config.toml
head_dim = 32
norm_place = "pre"
parallel_block = false
lr_head = 0.00969
batch_tokens = 32768
doc_mask = true
Each number is 128 + 32 x the weight over its row's rms, rounded and kept within 0 to 255. Layers, rows and columns count from 0. Numbers have three digits each. The size before them is the row's rms in percent of the matrix's.

# o: layer 10 attention output (transposed), 96x96, rms 0.331, rows 19-31,50-62,82-94, columns 0-47
# v: layer 10 attention value, 32x96, rms 0.179, rows 19-31, columns 0-47
o50 090:112147143176168062123176084104100155062154147137160178093143157108176140123108145159126097193147106132113145134063142142168135157147151141175089
o82 099:106098132157163144178099150139060143149147125121126085119122102181168092068201160138075113066118099136104143103134118150145162148101134142127132
v19 103:149170097152127117124161107230095177171109056099117127084055100177124122186169144153128141139172141106119100137109199101133126143068181127131138
o19 099:139129136134141157134099085214166178123104094115162163091049130180154154123135077129218171153112102078071126118125070154171137126092103100106131
o51 092:112192094205186098119123160185116147116083146167095125145133149117163065158136132112165114133122122128173184125080155133113132150136139122158121
o83 122:152108116122155133121128109077127102128144127149201108172108185064089154103073050107082061155135139125139165114128132131073140128168144185131119
v20 096:192173129157116136124089090128063135085107108086153149113123167176155158095073155106143126122091197091108137158148111140107104107096142104052111
o20 101:148124086113134100102122148152125120069114127101150113184134121182102130182171169052099120130087173105071141121153077166090125132142125165198172
o52 101:108110181083139072151174140115119153124092146122160135145103132208104160105118102078069156123060183057117085113105109155128117112135150110117131
o84 090:069091145139136150139134146135173064179139158175151129147099137085123106116127077157155077157181048172114135106137117113141109119193128162019131
v21 099:162094114077222052125168137182130118105175156135130105076135154125186075096118131098152116141100171133174123172137162109062114172158156110086164
o21 115:110164121151116146178105114144153156126115126123169124153117082097181161100135144083083191135169140059175125127080128112121104105128164102130165
o53 086:097110166087093136193113118127153138142139120065123131174149087151131073132095190107138162127099187118152147159117126112154163123103170171136132
o85 096:108100117172063108071117061122114128140084096137113127068157119124123166121155033150101105117131114146111108124130125174149211132164092131120046
v22 092:131138109123133055090134114130161160154196145141219128155148069103136175116146070105159192147147170175118089122120077106138143066082132111135145
o22 104:143159148149147122138139128114188115141160148143120100088091077141125148139120120134100192123084099104035162133165127151113118067090120128149118
o54 086:113097090180098121112118157107129139134099086139146083136150107129081135164139089118179150142147150125174175113183092156101147096114178086110141
o86 097:173108109119149134122105111132094150136068075122080108163126154103180110111157176091154069131148106124123103130068140138177077154167162093146132
v23 096:120116084150083142166129167186127109148159118035087077127124150181133092113081114183146169134122062113171103124159121114148125081116169145163127
o23 113:146109130103070184171097139127148114208085066121133124152126154090120154085106121118173147124126106136122108154166163116128127135140096132129149
o55 072:137132138138179127119116139149137109125132128149135143125104121171105125197144130140075171144141126104102150136105043067088140148114117119175171
o87 098:173111114099134125149142099125142092094086138143131152125050154131023170116148149168101110117176121108117121130098107132173139153110151066106128
v24 101:159131078188092172138154142093117069124117114142175080162144134136113132091169141092140142183119168132132097136136113144202093152137135080155099
o24 107:125121128158117140179144159178108128133180130108152104110158158156100116106125128138110154147101145134125120164114081172121113175204146187212058
o56 092:108147078094072132131148162155125120202123175175168111151097190077140152167061115166141152172160169176120133113124178098088118122159093136126164
o88 106:137180136145158164114116104123115125122102138061051194143144095113152132148100113137130124096169118105125109143150114066142147123117092160098120
v25 095:124079169138149107105079098212116190117170105126133127146097119133160157139086150184078134163119166154104124173140162156192174184144147124089093
o25 106:143061121090143123096143147096094130162100142110147156123164121160158113081147108133077099138106124112140162165133097151207105132071132120076112
o57 091:078091134085129199150160145118141161137150073118063149111137131105189168138090202147142175115149138149104100139108170155152132071135104071137114
o89 095:189132139185152110198100166128146069136107177100128129148122117151099143094148089091114154110091089089120147142143134124115151169143130177133125
v26 094:146119124081137046148173135102116141139134169140183057117129163137125133124124136090117143125108154113070136147113170155128109169064163091112050
o26 110:081144140100127080141138129144188179059107165117173118184168090167127100147118085118130166122111125154106173147153098143109149078134174179108117
o58 093:081154132105087124141153077091129160114130111132137164135187141152169144063119192153140126138158141084078150144126153134127169068156152174116155
o90 090:167169091163146121104108147111074113131114088163140106155148104055119111138144112135119033140138129186163095103068105145118099149189106123140109
v27 098:157149158082148133073094180152120125109097104097101183158149104122144056130169119153196161136156173114152142098119138143153109112096148097179080
o27 109:120122202121113087153105154173094185116098094111121107152100196117135141154150133113188154128109084178126090052136127116134115165128151146173083
o59 094:158161132110118123103110129055119167136222111142151140095141177095160147068131127113093121150156184135129136125089128118148161106113170110151104
o91 101:096096141127121155142146148142193100154119141149149105152140116102075089144083145118119098108137091147108136100104129113088172127129117152066112
v28 102:082169147102140152113110130114172136161150113152156113162175090162130102106081135098134149127091117099138099120109099118147120165070036156103125
o28 106:126124118140093131129155140126240172137112141152124096108127104140112106139142086114150128057133095143142131130145116119114110195102160198114152
o60 096:039108093049155126138107163166097107126057159119169087139098170096076134152132147156163151146138142080131148107111163122121156112134084151093162
o92 099:194102185207145115150124124112094146131142127103105130119094126142143086163082131182151098158113101163131106143116109106147152168157162095168098
v29 101:136121150134117119152114069142065125085087143110167169124079126165126131164086159129113085148136101112198082157128141159124141103142075168141155
o29 089:142133106130128120187147087093142110136140217125122119121165122066130152169096130156144147139190118102198126191130121118131181123201136175113179
o61 100:242130140124110149122178133082080132069179122174092145123186143117178095109087098141110192158089159107095114149092114130130134088137101131104111
o93 097:113156141167122148123127110040139095138125082067149144165107164133123122075140067086119100114142179162084097072226135111170098101103155079110111
v30 107:117085167182093149131133099136064065146150128116071186134151110135123117153121119106166133157087167110105168096132165102171095169087083182131158
o30 100:179213136090138100059151085119093107173104131095088145099151177113130164124132147142174099136124154172115154087125125132120147124145094054143150
o62 092:185175135106109134100167117157120069163107102157085131126125154162140089154100083138160110144127162082141076124157134104083106098148123085097156
o94 113:122132110130116140174098120168152152154116131121110147100100092189112162162122101129157175155120088182161089144161115138132126151123186138092130
v31 104:153070087135144116146151072158109109145061109101115076138107169098143114125147104164128160099080143143045168114110110149127089192169148114107136
o31 103:161126118111104095166101119127159159159113065110164076151116152156152116131124073136133074121160147117114218024152112137143122142120127140134095